Weights of a small transformer language model.
Size: 9 layers, width 320, 5 heads of 64, MLP 832 GeGLU, vocabulary 6405, 13M parameters.
Each number is 128 + 24 x the weight over its row's rms, rounded and kept within 0 to 255. Layers, rows and columns count from 0. The size above them is the row's rms in percent of the matrix's.

# layer 4 attention query, 320x320, rms 0.0277, rows 218-255, columns 64-127
size [107 111 104 110 106 107 100  88  90  94  97  88  90  95  96  99  99 105 102 103 101 106 103  97 108 103 106 101  96 104 104  97 108 109 107 103  98 103]
[[125 146 126 142 102 146 105 159  54 103 140 117 117 135 147 173 117 100 157 127 130 103 135 111 151 111  92 123 150 100 141 107 152 129 128 134  82 135 118 142 192 103 129 134 150 150 144 158  82 151 163 115 110 165 108 145  98 147 128  98 112  92 127 117]
 [125  94 168 143 172 103 122 163  91 113 136 101 117 142 101 119 129 100 118 112 137 129 162 143 105 162 146 131 127 167 119 116 130 107 167 126 149 193 126  96 148 126  97 122 147 149 153  95 140 108 132  88 126 108 116 113 169 138 106 142 118 123 165 135]
 [135 138  77 133 133 139 111 133 118 143  74 141 126 111 112 137 120 140 124 113  98 106  99 150 159  94 131  62 145 137 145 144 105 127 142 150 153 142 118 143  97 106 164 145 107 133 138 111 172 131 117  78 111 145 114 164 112  75 117 116 119 156 133 115]
 [148 115 126 168 127 123  80 130 126 140 135 124 133 178  83 163 124 143 125 111  98 155 128 100 149 159 132 134  69 172 140 119 179 121 149 141 165  87 126 170 157 111 136 132 114 150 122  97  89  88 103 130  86 164 142 101  96 115 119 124 127 108 110 110]
 [160 105 143 184 139 108 170  98 154 144 138 116  94 105 119 147 119 117 126 140 144 157 127 114 144 137 162 142  90 134 126 118  90 121 174 134 106 126 117 137  76 148 160 125 147 112 115 121  87 131 131  93  92 126 129 152 143 159 102 174  68 135 126 127]
 [112 128 151 114 119 120 139 107 120 123 102 148 131  90 161 117 136  72 120 153 116 133 109 130 168 135 180 117  88 143  97 130 115 135 104 123 153 123 168 128 133 109 152 159 131 125 148 142 157 128 147 112 111 143 196 150 151 108 108 104 141 143 170 123]
 [117 131 125 148 128 116 131 134 141 139 155 103  85 117 163 124 106 119 108  98 133 140 185  91 129 116 156  69 150 153 127 154 133 139 143 144 112 135 107 141 148  77 103 154 128 139 152 161 124  91 126 127 110 147 123 147 134 169 132 123 139 140 113 106]
 [173 137 120 125 109 103  86 115 162 149  95 101 142 163 141 115 147 104 137 173 114 144 129 148 152 139 158 151 104 143 133  97 152 151 108 110 122 182 113  79 130 139 152 121 156 106  90 161 130 133 158 150 112 121 154  68 136 116 121 100  92 111 135 108]
 [134 113 137 108 133 151 160 134 154 117 179 126  85 128 144 153 158 121 133 144 122 121 128  82 142 101 104 109 116 145 131 150 152 150 137 133 111 126 141 103 122 124  70 147 118 134 161 119 147 116  94 100 141 150  96 115  96 158 110 145 112 154 123 140]
 [131 132  86 157 127 145 132 142 137 101 124 145 150 156 177 132 133  96 113 115 101 132 133 125 126 134  87 135 117 175 123 138 180 136 133  69  97 145  83 124 121 154 150 140 133 163 122 117 132 173 144 140 133 101 143 131 106 108 139  98 146 150 105 151]
 [141  91  93 166 176 122 116 123 158 128 148 117 116 113 139 156 110 180 121  99 129 114 184 123  99 118 113 124  92  86 165 153  85 157 149 126 128 168 177 146 138 148 136 138 111  99 123 140 117 105 154 141 131 137  99 139 154 176 147 128 185 172 132 119]
 [124 134 137 105 113 135 127 142 130 110 131 168 135  96 132 153  88 119 136 153 123 140 152 159 123 109 174 141 134 145 131 119  94 122 146 146 174 136 157 100 120 136 102 132 114 101 112  86 125 136 124 165 105 111 148 133 132 110 150 130 127 147 154 143]
 [138 144 154 164 122 132 147 140 101 113 111 141 129 112 148 133 133 109 126 159 114 169 109 168 125 127 100  94  97 107 129  92 143 144 121 114 112 148 155 140 111 151 128 142 117 133 140 121 114 139  89 148  69 146 122 117 132 116  98 173 104 107 117 112]
 [102  93 111 129 118  60 103 144 132 123 136 171 151 119 122 157 116 135 100 135 166  88 122 127 134  89 142 135 141 162 157 151 122 176 126 103 114 112 109 122 135 113 131 119 140 150 147 172 118 108 159 125 130 115 134 114 102 128 103  95 111 134 113 162]
 [116 162 131 109 154 150 152 139 149 131  75 144  83 155 140 133 116  86 101 170 115 119 112 117 127 164 127 131  98 160 154  97  93 161 135 124 125 147 167 106 110 150 114 139 117 109 128 114 101 162 149 168 161 138 120 102 146 161 100 149 126 131 136 140]
 [118 113 113  93 143 137 118 125 105 135 185 122  81 112  93 148 117 148 145 133 140 133 105 108 148 162 140  83 141 107 161 164 122 130 119 117 151 121 134  96 153 131 101 116 138 124 140 155 105 147 106 135 140 132 138 158 128 128 123 137 170 117 116 162]
 [120 139 159 121  98 174  82 129 140 105 139 121 118 161 124 123 130 132 159 114 124 136 107 115  96 121 137 125 106  83 152 115 132 103 111 138 128 122 157 122 148 116  98 124  99 127 114 129 115 129 140 130 143 124 133 164 160 140 131 137  73 152 101 130]
 [115  90 119 147 138 147 117 109 126 111 163 126 114 130  64 131 111 128 105 127 129 165 104  83 143 140 120 174 104 125 126 180 131  96 115 149  86 124 130 120 122 104 149 142 130  93 106 107 107 163 163 130 109  93 118 147  90 150 134 132 129 127 112 129]
 [160  96 175 140 120 122 143 139 147 148  68 167 130 127 116 130 160 155 104 111 127 151 113  92 140 130 118 127 136 139 162 105  86 110 110 123 109 134 120 108  96 134 122 140 113 142 180 114 106 130 104 115  91 122 133 121 124 123 141  90 135 140 113 155]
 [138 162 124 117 148 115 102 118 138 110 148 156 132 145 153 175 117 148 130  90 182  92 124 138 168  84 103 143 143 125 122 137 130 142 145 143 147 119 128 137 135 142 129 155 139 142 108 122  64 143 132 140 152 120  86 101 130 155 146 118 133 181 108  97]
 [118 173 130  55 139 105  99 131 100 103 171 141 135 136 145 134 130 112 151 152 104 130 153 146 175 136 135 117 157 120  95 204 130 122 161 115 144 127 130 118  91 130 164 133 118  96 144 140 158  66 171 140 110 104 160 132 115 148 156 113 155  74 135 179]
 [110 101 125 133 118 101 176 109 114 114 107 121 107 128 119 119  79 140 149 143 124 147 148 175 155 136 107 151 107 125  81 131 113 149 151 160 123 134 120 112 163 117 165 166 114 122 116 111  87 122  91 124 144 110 108  83 147 147  85 169  99 100 145 124]
 [117 100 154 142 192 138 129 120 122 107 153 125  86 193 124 106 143 169 105 143 167 160 168 138 158 144 146 113 132 122 148  98  97 179 131 172 168 100 120 111 121 146 114 174 116 139 129  72  90 134 129 173 126 146 129 144 106 141 166 151 142 148 157 148]
 [147 199 146 127  87 136 156  83 112  99 105 178  93 124 142  92  89 112 156  88 112 112 109 123 125 138  96 102 144 166 164 165 111 100 154 171 156 163 169 150 136  90 149 115 140 118 153 123 129 107  81 148 164 133 128 122 139 119 132 192 135 128 170 182]
 [171 102  79 117 155  96  95 142 174 130 102  96 116 131 104 138 143 143 157 140 117 154 101 169 126 127 163  87 127 129 124 135 160 127  94 138 129 140 138 122 101 125 132 106 110 116 111  74 169 126  79  94 132 138 117 108 101 134 119 186 160 136 109 139]
 [127  76 145 116 142 153  85 108 125 132 147 199 130 149  98 140 132 127 134 117 147 119 130  97 110 155 106 151 106 141 116 119 126 148 135 111  94 121  99  83 126 149 130 169 149 147 108 120 138 118 159  70 152 119 126 106 126 167  80  91 129 138 111 172]
 [122 135 121 133 135 124 141 122 114 175 126 148 149 110 150 126 125 171 155 146 145 142  76 168  77 139 130 131 111 152 175 135 126 127  77 128 140 112 177 150 146 135 117 164 109 120  63 155 144 127 101  96 118 148  85 143 136 106 129 160 124 115 154 145]
 [160 155 123  99 111  94  74 178 143 123 104  90 122 127 172 142 125 141 137 160 147 143 137 131 116 157 173 119 109 124 169 121 160 116 144 123 130 133 123 142 161 119  84  90 128 119 117 128 125 120 151 100 113 126 142 153 122 129 173 121 141 102 186 147]
 [168 145  99 128 143 167 161  91 112 146 161 101 130 142 103 141 158 130 123 102 110  91  96 115  81 144 103 117  85 117  91 113 135 136 121 126 127 134 137 144 148 161 152 133 139 114 152 118 142 129 137 136 134 177 176 144 167 112 134 137 161 132  88 135]
 [129 108  92 159 182  90 129 139 132 151  97 148 170 129 136 122 129  99 108 114  82 132 113 115 126 158  92 139 183 132 141 159 129  77 124 119 129 118 121  90  75 132 101 123  63 112 150 157 108 150 137 118 124 147 145 131 128 118 111 148 101 142 110 118]
 [149 123 151 134 131 173 153 149 111 164 170  95  89 126 139 162  83 150 121  80 126 117 126 113 120 143  91 123 134 105  84 121 117 168 148 152 136 106 144 144 116 126 104 136 117 152 104 143 136 110 129 126 150  98 158  85  92 138  87 148 156 164 137 119]
 [153 152 113 134 145 130 135 174 145 137 121 138 125 132 115 157 147 107  80 115  88 117 104 138  93  87 135 112 149 131 113 106 120 122  98 161 128 165 149  97 122 139  86 100 145  89  79 158 109 154 153 100 114 121 149 148 134 131 171 125 119 137 106 112]
 [138 135 102 129 135 135 110 156 175 126  85 173 102 153 112 124 105 116 170  72 137 108 111 108  94 109 127 138 116 140 142 105  95 101 129 106 118  97 135 133 114 146 184 178 154 149 117 123  93 158 119 161 132 108 126 123 104 130  90 160 130 165 153 105]
 [124 101 113 136 126 129 121 118 125  93 147 100 151 190 126 125 107 124 130 137 151 112 142 125 131 140 101 128 121 164 124  98  95 140 148  93  99 143 112 155 177 129 150 153 142 148 105 143 105 177 188  90 154 148 129  98 107 133 140 109 132 147 129 106]
 [154 158 134 132 139 153 129 135  71 140  98  91 134  94 133 159 138 121 130 138 106 152 112 139 143 138  59 111 134  98 126 130 154 112 161 159 109 131 138 122 137 144 124 133 123 147 123 106 143 168 111 186 132 144 165 104 119 132 155 148 100 180 121 141]
 [ 85 159 117 114 104 150 142 169 103 104  87 126 130 142 127 147 122 115 136 130 140 165  95  93 132 125  67 110 174 162 141  92  83 135 138  81 105 181 160  94  73 117 182 107 134 102 127 121  89 123 114 124 117 132 158 129 175  96 103 125 102 135 123 195]
 [ 94 123 122 146  90 174 142 130 130 125 115 127 150 117 119 111  92 150 123 115 131 134 112 112 107 163 126 144 131 113  93 148 161 121 149 135 151 152 136 141 109 107 162 120 138 143 142 146 145 148 108 136 107 130 119 116 151 114 158  95 143 147 110  95]
 [104 121 111 141 127 103 153  99 176 116 120 107 116 111 148 180 163 126 124 119 107  90 118  88 147 136 110  93 102 129 114 138 148 153  88 114 135 180 125  81 111 120 123 100 157 124 129 142 158 132 118 155 112 149 111 131 138 144  88 148 126 127 119 129]]
# layer 4 attention key, 320x320, rms 0.0277, rows 218-255, columns 64-127
size [104 105 105 107 111 106  92  89  95  87  99  97  92 108  89 102  95 105 103 102 107  98 108 109 107 105  95  98  98 100 103 102 105 106 106 102  99 103]
[[163 119 103 169 179 119 152 117 145 134 158 157 139 119 108 121 133 116 115  99 105 160 121 146  85 124 130 129 125 153 123 119 150 155 109 146 112 157 118 134 154 137 171 115 193  94  93 126 133 132  96 142 128  78  97 148 162  85 144 102 174 133 149 144]
 [108 152 101 144 136 131 115 130  87 110  94 121 150 142 118 131 141 108 131 145 175 107 109 129 122 146 121  82 137 149 148 158 120 153 126 121 139 130 140 156 103 124 148 136  94 133 170 125 135 114 160 105 130 148 167 140 179 108 139 113 136 103 141 149]
 [112  95 136  85 137 127 156 145 129 121 121 125  91 100 149 127 148  90 115 114 115 148 163 112 152 118  91 140 135 145 131 114 102 105 130 143 130 152 134 165 122 204 154 148 144 161 108 114 135 116 119  75 100 100 120 107 136 140  95 122 119 141 119 132]
 [ 99 144 150 114 131 121 121 150 154 133 131 108 123 118 109 156 118 131 179 164 147 147 122 154 117 135 126 184  93 160 108 160 119 127 123 100 174 171 117 116 136 108 180 123 123  95 115 128 104 150 157 103 168 131 185  79 126 140  98 103 109 121 130 124]
 [ 95 164  87 182 136 160 111 124 146 121 150 138 104 154 123 125 100  94 140 159 143 101 107 154 159 155 108 107 160 139 139 107 143  78  89 120 135 126  87 163 128 142 156 127 154 136 136  89 128 111  92 135 102  85 138 146 149 132 117 111 115  86 103  89]
 [ 90 112 138 124 111 134 155 111 118 132 116 120 100 142  73 105 148 100  73 128 128  87 121 136 161 162 161 120 126 141 134 141 113 100 104 151 167 152 145 105 138 109 104 120 156 124 147 162  71 121 127 131 167 138 122 165 112 126 165 149 139 115 127 137]
 [108 114 144 121 141 133 184 121 129 124  98 142  74 152  93 132 136 117 121 132 146 116 136 122 125  97  74 160 101 109 147 123 108 147 177 115 119 118 175 135 126 151 122 158 129 126 131 112 132 191 141 100 179 123 141 158  87 146 121 155 130 131 161 148]
 [157 156 124 162 124 132  82 110 161 161 178 164 103 106 125 154 141 184 131 129 106  79 131  87 101 146 130  99 142 114 150 157 176 115 129 122  87 124 100 135  85 139 148 121 140 157 118 108  92 101 120 143 114  94 108 148 107 119 121  85  93 159 118 114]
 [118 100 158 105 135 147 149 105 162 141  71 128 130 139 116 126 120 126  87  90 171 130 145 141 108 150 129 139 134 114 139 101 125 153 152 137 116 143 157 113 122 137 100 134 113 151 151 158 140 160  87 117 157 123  96 111 107  68 136 180 132 104 124 114]
 [129 174 153 112 123 153 123 140 157 130 150  93 142 131  98 149 113 137 132 107  74 120 135 123 127 136 141 153 110 142 132 141  43 132 132 139 138 136 133 125 114  93 129 147 112 136 106 143  90 172 111  56 180 176  99 135 160 159 111  82 115 151 102 155]
 [107 136 135  77 107 115 178 130 111 126 158 107 139 111 124 154 161 130 147 122 124 125 143 110 152 140 121 147 125 136 100 133 101 148 137 122 113 122 131 136 117 148 151 107 147 111 145 145 138 133 115 156 124 122 139  83 126  56 167 115 144 126 106 184]
 [134 138 176 131 120 111 143 161  91 145  84 128 131  99 131 135 144  79 154 144 119 123  94 141 154 159 130 125 160 127 135 118 119 157 105 115 132 131 142 192 141 112 147 122 145 129 109  98 136 100 136 128 104 127 142 181 146 130 149  98 101 133 107 124]
 [ 85 130 140 115  85 142 142 159 111 150 117 159 116 133 136 156 153 117 169 109 122 105 121 151 116 102 124 106 156 116 100 131  80 145  89 128 130 147  71 176 134 110 134  97 150 161 136 139 164 110 120 142 119 136 186 152 125 100 141 115 142 158 143 119]
 [123 110 121 152 131 141 103 127 146 129 110 134 141 140 159 145 136 160  89  89 111 176 133 171 109 121 116  73 150 103 119 117 134  98 132  75 134 162  80 116  88  96 157 107 157 149 125 123 177 142 108 144 124 133 162 139  94 153 145 118 139 156  87 138]
 [198 103 134 149 132 115 123 106  88 129 131 122 132  73 126  95 132 108 150 157 138 106 118 126 137 127 155 152 127 128 131 183 128  91 126 127 115 106 129 147 124 149 115 118 128 105  73  75 160  82 117 140 105 118 112 138 131 144 166 159  87 124 151 156]
 [135 129 151 142 136 118 142 144 133 137 151 115 152 153 163 136 153 109 128 148 141 125  72 153 183 147  91 116 108 115  98 136 134 166 132 142 138 123 134 143 152 151 124 114 103 105 114  90 156 142 150 135 134 143 114 126 117 115 126 165 120 125 107  78]
 [130 110 150 114 179 112 143  99 107  90 154  92 119  79 133 141  97  90 147 134  81 143 128 106 166 133 131 153 130 146  96 132 153 136 125 145 122 142 119 182 131 120 132 131 122 146 114 145 145 113 169 110 102 123 133 108 151 149 152 113 123 137 119 142]
 [102 142 111 120 109 116 109 146 115 196 123 103 126 126 122 131 101 114 164 116 159 101 167 132 126 109 164  92 110 125 124 125 122 111 153  89 130 162 107 109 128 131 161  98 126 151 144 127 102 146 123  88 108 129 124 155 108 129  89 120 151 131 138 133]
 [105 136 144 127 162 127 108 129 132 170 119 125 137 151 111 128 112 148 126 107 136  98  67 137 123 119 133 128 134 109 127 115 130 130 154 172 155 141 125 116 130 153  99 177 103 104 100 156 121 120 145 100  92 158  91 142 141 104 106 104 126 133 130 114]
 [119 104 122 137 137 111  85  86 129 134 105 141 118 147 111  70 129 109  56 166 106  81 172  92 138 163 116 161  84 117 140 131 124 116 136 119 128 112 110 119 117 133 162  97 132 129 111 141 111 156 140  96 130 144 112  53 133 114 107 164 129 117 161 169]
 [145 176 126 155 104 134 154 115 113 152 128 146 130 128 130 159 135 103 186 127 114 116 110 109 130 103 146 113 156 141  98 110 123 134 129 140 133 110  99 138 162 122  99 121 112 121 134 119 164 125  78 134 175 113 169 134 154 128 123 148 104 136 127  82]
 [131 140 101 175 131 154 148 134  95 109 175 141 117 170 125  88 142 178 104 175 161 148 130 168 145 164 112 160 133 105 144 126 102 138 150 171 155 125 150 119 136 158 139 131 135 157 144 131 127 129 114 149 153 142 131 122 154 115 150 129 153 126  91 116]
 [ 99  99 129 117 118  83 135 161 138 118 113 135 158 153 125 140 131 112 119 129  95 115 110 125 100 146 137 149 122 125  97 153 152 160 154 108 148 126 119 154 163 100 118 109 113 126 122 126 114  96 112 109 109 129  98  93 119 104 130  98 151 135 134 122]
 [132 146  82 139 125 110 141 118 126 118 127 176 140 166 148 107 183 168  77  97 153 131 117 126  90 128 163 150 160 140 163 148 126 145  96 155 147 117  97 118 101 160 134 152 138 160 123 126 137  81 131 149 149 143  97 141  96 108 105 132 182 131 154 126]
 [ 83 129 126 126  96 104 125 122 158 140 136  83 131 164 128 143 147 132 138 121 136  97 139 116  97 148 129 140  70 113 152 132 159  91 148 121  93 125 170 130  97 156 113 120 105 137 159 153  88 105 127 102 137 138 149 111 132 113 149 152  83 134 125 104]
 [127 102 126 150  82 123 101 146 154 111 140 134 132 170 130 170 166  97 137  97 121 111 120 127 147 133  80 114 121 113 120 149 105 115 127 109 116 103 139 147  97 136 143  90 115 124  90 130 120  96 156 134 152 137 174 161 134 122 129 141 131 160  81 130]
 [124 133  99 186 145 124 176  97 131  91 158 152  99 138  75  99 128 132 141 116 151 120 101 139 137 109 127 146 150 131 112 121 136 114 141 145 140 126 137 105 109 140 158 178 132 128 150 112 112 148 140 137 148 119 154 159  89 155 113 151 116 137 114 124]
 [149 138 148 146 124 134 132 103 131 135 170 127 118 160 130 166 146 106 127 135 190  98 134 112 113 114 124 114 117 135  93 120 143 104 145 100  94 162 114 128 142 114 150 106 111 148 104 181 131 125  90 154 132 104  89 124 158 161 131  95  73 118 147 156]
 [143 134  95 113 130 123  75 133 107  96 103 128 123 113 151  82 135 129 108 140 134 128 132 131 120  71 127 157 122 121 130  92 127 106 162 137 120 143 112 126 126 132 115 113 114 155 134 162 160 154 118 132 106 123 137 177 162 158 183 157 140 185 119 117]
 [106 125 148  87 132 122 149 129 159 105 118 150 129 126 143 151 153 120 101 151 142 134 155 122 142 129 120 123 103 151 177 140 136  53 124 125 117 186 123 129 138 135  80 152 114 137 146 146 173 146 124 128 181 127 130  82 165 133 105 114 116 160 103 159]
 [143 120 176 123 121 106 107 129 100 151  98 142 161 156 123 142 173 122 135 131 165 102 129 133 120  94 125 165 113 169 142  96 135 158 145 122 127 105 134  98  79 106 163  87 145 101 138 118 146 155 125 164  86  93 124 133 191 126 128  89 161 141 143 146]
 [ 99 112 136 154 133 144 148 138  86 138 163 117 123 104 155 115  80 134 122 136 129 123 172 168 109 135  94  88 138 174 153 130 141 151 129 124 153 108 150 102 124 160 165 137 125 157 176 132 157 112 139 139 147 104 100  83  84 102 125 111 139 106 162 146]
 [173 162 143 113 119 161 122 102 114  81 121 101 146 118 102 115 128 112 113 122 130 129 152 130 144 127 124 107 151 120 133  93 167 169 146 113 144 159 121 102 125 174 166 150 101 129  96 124 119 115  98 142 123 135 115 152 135 123  89  92 133 130 180 116]
 [138 115 132 108 152  82 113 120 149 147 115 160 128 165 160 128 118  93 112 156 175 138 137 121 159 121 133 158  94 118 144 127 107 122 125 139 170 137 117 147 148 125 127 102 128 141 142 160 155 121 136 148 107 124 123 111  88 135 118 103 148  94 122 155]
 [184 137 163 147 101 122 171 139 138 115 152 146 127 143  89 166 116 144 137  85 146 137  84 118 176 136 167 113 127 164 127  96  95 178 139 151 119 175 120 117 136 114 139 117 115 141 127  98 163 119 176 109 122 124 112 120 114 106 129 108 111 123 150  96]
 [120 136 111 161 153  75 113 179 124 127 121  92  88 140 138 155 110 126 121 122 143 160 105 146 147 110 151 139 153 140  98 119 104 108 118 152 130 137 148 116 144 151 104 125 141 102 123 117 139 134 110 132 125 140 117 110 144 138 164 110 115 106 148  84]
 [174 169 127 114 115 148 131 101 130 138  71 128 134 106 174 110 137 139 147 161 112 176 155 116 141 120 144 131 109 148  99 121 102 129 174 128 135 120 164 133 131 120 173 155  80 124 109 145  96  95 156 112 150 141 190 154  99 126 125 103 133 135 118 127]
 [137 104 125  96 134 127 120 112 124 131 168 140 119  61 144 151 147 115 129 135 192  96 110 154 138 105 115 112 115 156 174  90 159 134  89 121 153 121 170  99 115 142 134 145 119 104  75 103 121 140 129  91 120 144 139 128 107 145 113 125 119  86  89 140]]
# layer 4 attention value, 320x320, rms 0.0277, rows 192-206, columns 64-127
size [101  96  99 101 100 103  97  97  99 104 103 100 100 105  99]
[[105 110 149  98 157 144 139 143 176 115 155 124 135 109 162 159  81 163 120 118  96 117 106 128  62 118 153 131 137 146 125 103 164 141 107 111 128 179 137 106 120 142 105 173 123 129 191 150  95 119 116 133 104 160 126  99 127 121 102 105 143 104  98 156]
 [158 123  72 168  95  97  96 132 130 157  98 134 130 151 136 112 137 129 150 146 198 117 146 146 110  87 105 125 137 124 123  74 126 137 133 108 127 134 111 111 155 135 116 113 152 127 109 101 113 156 175 146 124 130 109 144  96  99 139 123 140  97 188 116]
 [150 110 169  95 148  84 148 111 171  93 136  96 144 119 173 134 144 149 124 145 147 145 109 189 160 168 140 114 117 136 109  94 124 146 102 108 123 142 161 134 100 112 114 157 140 105 113  98 119  75 163 127 139 131 117 122 118 121 126 123 139 140 130 163]
 [147 173 141 122 121 117 105 127 155 147 126 137 176 125 145 104 145  57 118 125 125 140 148 112 121 108 127 126 131 128 147 103 135 151 153 186 122 108 159 142  87 139  98 131  95 152 105 155 145  97 115 140 152 142 143 117 132 157 113 122 114 138 112 179]
 [111  79 118 134  91  87  83 127  96 106 185 142 159 137 138 187 149 148 119 138  98 102 110 120 137 137 115 138 101 146 111 117 165 103 118 127  81 126 142 139  97 162 109 127 151 147 133 145  87 116 130  82 123 125 135 179 135 139 184  93 129 142 104  86]
 [166 123 166  96 152 136 112 118 127 131 118 153 114 132 120 134 141 165 120 142 134  99 157  70 135 121 123 124 136 142 134 143 117 117 124  60 144 151 120 129  87  84 130 126 171 128 116 124 136 134 114 131 132 144 142 132 152 144 101 131 176 111 151 119]
 [128  84 153 117 126 106 179 141 148  92 120 164 138 117 109  96  79  94  80  83  76  97 137 125  98 112 130 146 143 117 113 140 158 142 139 128 135 103 129 120 150 139 170 141 117 145  92 145 166 130 125  85 139  90  99 133 153 159 156  94 103 117 112 146]
 [133 106 118 148  68 128 123 102 144 126  55 139 122 155 131 123 136 105 140 125 167 140 132 119 109 145 145 167 126 112  89 141 166 135 126 120 103 124 120 136 140 177 177 125 111 126 113 165 132 123 133 125 110  88 114 128 125 113 136 145 113 109 114 175]
 [149 132  96 166 137 146 135 108 117 123  88 116 117 169  62  84 110 118 135 123 140 117 175  93 159 147 106 140 146 148 173 180 103 112 123 115 119  93 130 186 130 119 147 119  95 165 168 106 162 134 145 119  63  85 116 154 119  81  85 158  83 115 165 125]
 [142 101 123 150 130  91 157 112 126 117 184 159 139 132 125 134 123  85 105 116  97 111 131 145 122 127 178 160 120 134 122 150 152 121 127 187 151 128 115 166 139 112 104 149 120  96 142 109 109  95 158 114 116 153 109 126 136 137 120 108 126 120 156 150]
 [ 88 100 138  95 158 130 101 139 143 106 122 111 134 138  93 138  96 145  74 138 116 123 126  89 104 170 107 102 137 100 126 138 123 149 140  94 103 117 127  89 133 158 146 115  87  68 132 144 132 147 133 117 113 168 153  89 114 178 163 134 159 181  88 114]
 [145 157 100 122 116 114 128 149  94  96 141 128 144 124 135 145 144 122 107  52 148 138  93 129 155  89 157 108 123 156 112 139 130 108 140 117  76 125 178 112  76 100 138 108 148 103 126 140 124  86 105 129 141 124  98 143 113 131 112  93 153 137 138 109]
 [149 149 130 121 156 138 178  98 132 105 135 139 149 129 134 121 146  83 110 117 163 135 138 168 140  95 187 125 152 143 148 125 115 156 143 117 118 145 128 160 138 138 126 139 185 141 158 142 125 125  85 100 143 147 117 106 147 117 127 139 136 150 122 120]
 [160 119 118 146 122 122 133 112 142 142 108  96 111 122 147 156 111 136 143 124 135 154 135 143 133  74  82 123 149 108 104 128 140 138 185 115 144 102  99 133  99 147 172 136 154 131 116  89 151 123 116  44  99 139 123 144 135 121 134 136 122  87  97 151]
 [123 178 159 133 128 133 139 153 142 156 108  58 168 129 178 136 138 134 111 112 120  91  96 141 138  91 126 103 161 138 144 140 141 105 124 126  90 125 106 145 111 114 118 113 126 175 129 127 145 121 105 116 119 148 117 169 154 149 138 156  85 119 128 202]]
# layer 4 attention output (transposed), 320x320, rms 0.0343, rows 192-205, columns 64-127
size [101  98  99  98 101 102  98  96  96  99 101  99  95 100]
[[150 123 172 133 121 109 146 126 139 119 121 104 130 154 146 118 148 155 140 156 103 157 149 106 111  97 131 107 128 135 169 128  89 105 131 149 108  71 165 172 176 163 131 143  96 154  60 166 156 117 101 141 160 161 137 156 145 156 129 108 139 138 129 161]
 [127 117 125 148 112 156  88  90 100 122 116 104 113 133 107 136 123 126 148 112 132 193 123 131 139 185 123 178  95 138  94 157 116 113 120 151 140 127 131 146  98 169 138  76 156 100 136 143 175 121 116 140  99 133 129 178 136 125 151 155 131 146 128 169]
 [167 132 168 165  98 136 127 138 132 141 142 110 126 155 132 126 147 161 135 108 114 119 118 113 116 121 147 138  96  77 114 121 100 140 134 171 106 207  70 150 132 158 121 129 124 134 128 138 103 113 133 155 104 136 144 174 114 126 131 137 120  86 106 136]
 [148 120 134 153 149 166 125 124 152 118 150 109  91 128 149 138 157 148  78 105 120 131 144 143 130  86 100 136 133 132 139 153 124  72 153 130 175 152 116 117 147 119 108 135 123 118 144 102 113 107 142 108 120 141 155 102 146 121  75 132 141 108  78 123]
 [144 124 146 157 112 128 133 171 108 119 118 160 157 138  97  96 100 121 129 161 100 172 129  99 165 143 110 177 102 137 114 131 130 125 116 143 126 153 115 131 136 145 160 139 126 112 145 113 139  88  94 146 136 105 119 120 112 127 115  87 141 138 173  89]
 [151 158 130 122 126 136 140 133 140 152 109  81 146 108 177 144 143 117 121  92 167 120  95 150 137 103 147  94 125 150  94  89 122  97  99  92 146 115  98  88 103 153 180 137  88 143 123 115 174 132 136 117 145 154 125 145 125 132 107 134 133 116 104 145]
 [139 116 104 143 141 158 189 153  94 159 103 166 110 144 107  98 105 132 165 118  97 147 188 123  99 149 132 119  92 145 111 132 120 124 141 134 139 129 105 171 114 128 127 141 103  89 145 101  61 142  89 132 153 126 141 124 145 135 109 149 145 100 124 134]
 [107 123 133 121  95 138 141 167 113 110 128 195 121 132 126 102 116  97 132 137 120 141 135 160 152 111 114 129  96 155 140 155 133 132 118 135 161 130 132  85  68  73 143 150 144 153 140 170 137  99  98 135 102  97 171 166 117 106 144 122 138 121 152 122]
 [157  87 112 177 118 118 133  53 123 148 135 147 151 148 158 137 126 132 150 112 143  84 112 141 147  89 169 125  97  93 102 102 124 156 104 127 126  86 148  95 113  90 113 162 138 109 103 165 139 113  98  93 122 155 137 162 139 121  64 104  92 126 111  98]
 [151  92 153  96 110 131 197 153 114 155 118 119 146 159 165 132 117 153 194  79 100 142 146 172 142 182 119 135 135 134 100 115 125 138 101 109 122 125 185 143 140 117 150 147 100 144 127 113 126 139 152  94 104 123 141 132 123  92 159 160 168 162 132 114]
 [127 126 111 131 139 112 134 113 140 143 103 126 164 132 160 109 114 130 141 133  71 144  90 137 130 139 109 107 136 111 115 115 126 152 137 119 194 178 139 143  85 203 124 135 108 104  93 120 123 133 155 127 138  63 120 107 114 137  92  99 121 126 126 119]
 [129 118 138  78 160 105 142 158 102 144 163 100 124 112 119 110 142  87 141 150 146 109 114  74 117 162 104  90 140 127  96 117 114 104 117 145 118 161 129 176 141 109 146 128 174 126 170 147 117 130  84 184 145 151 160 138 164 140 143 138 158 151 105 161]
 [100 123 129 104 105 144 110 135 149 159 132  98 104 115 135 145 119 172  99 152  68 155 141 111 131 141 116 150  87 104 115 120 148 118 107 180  87 126 145  96 147 101 106 143 118 132 114 105 109 125 146 133 118 149 177 124 121 122 115 138 129 117 116 113]
 [116 161 122 142 135 117 175  94 138 134 149 131 136 145 135 112 100 157 116 134 110  62 150 136 131 137 173 128 133 111 142 107 137 124 126 142 138 120 105 174 115 112 128 134 133  96 136 133 141 161 144 107 128 113 139 119  96  79  86 115 111 168 111 136]]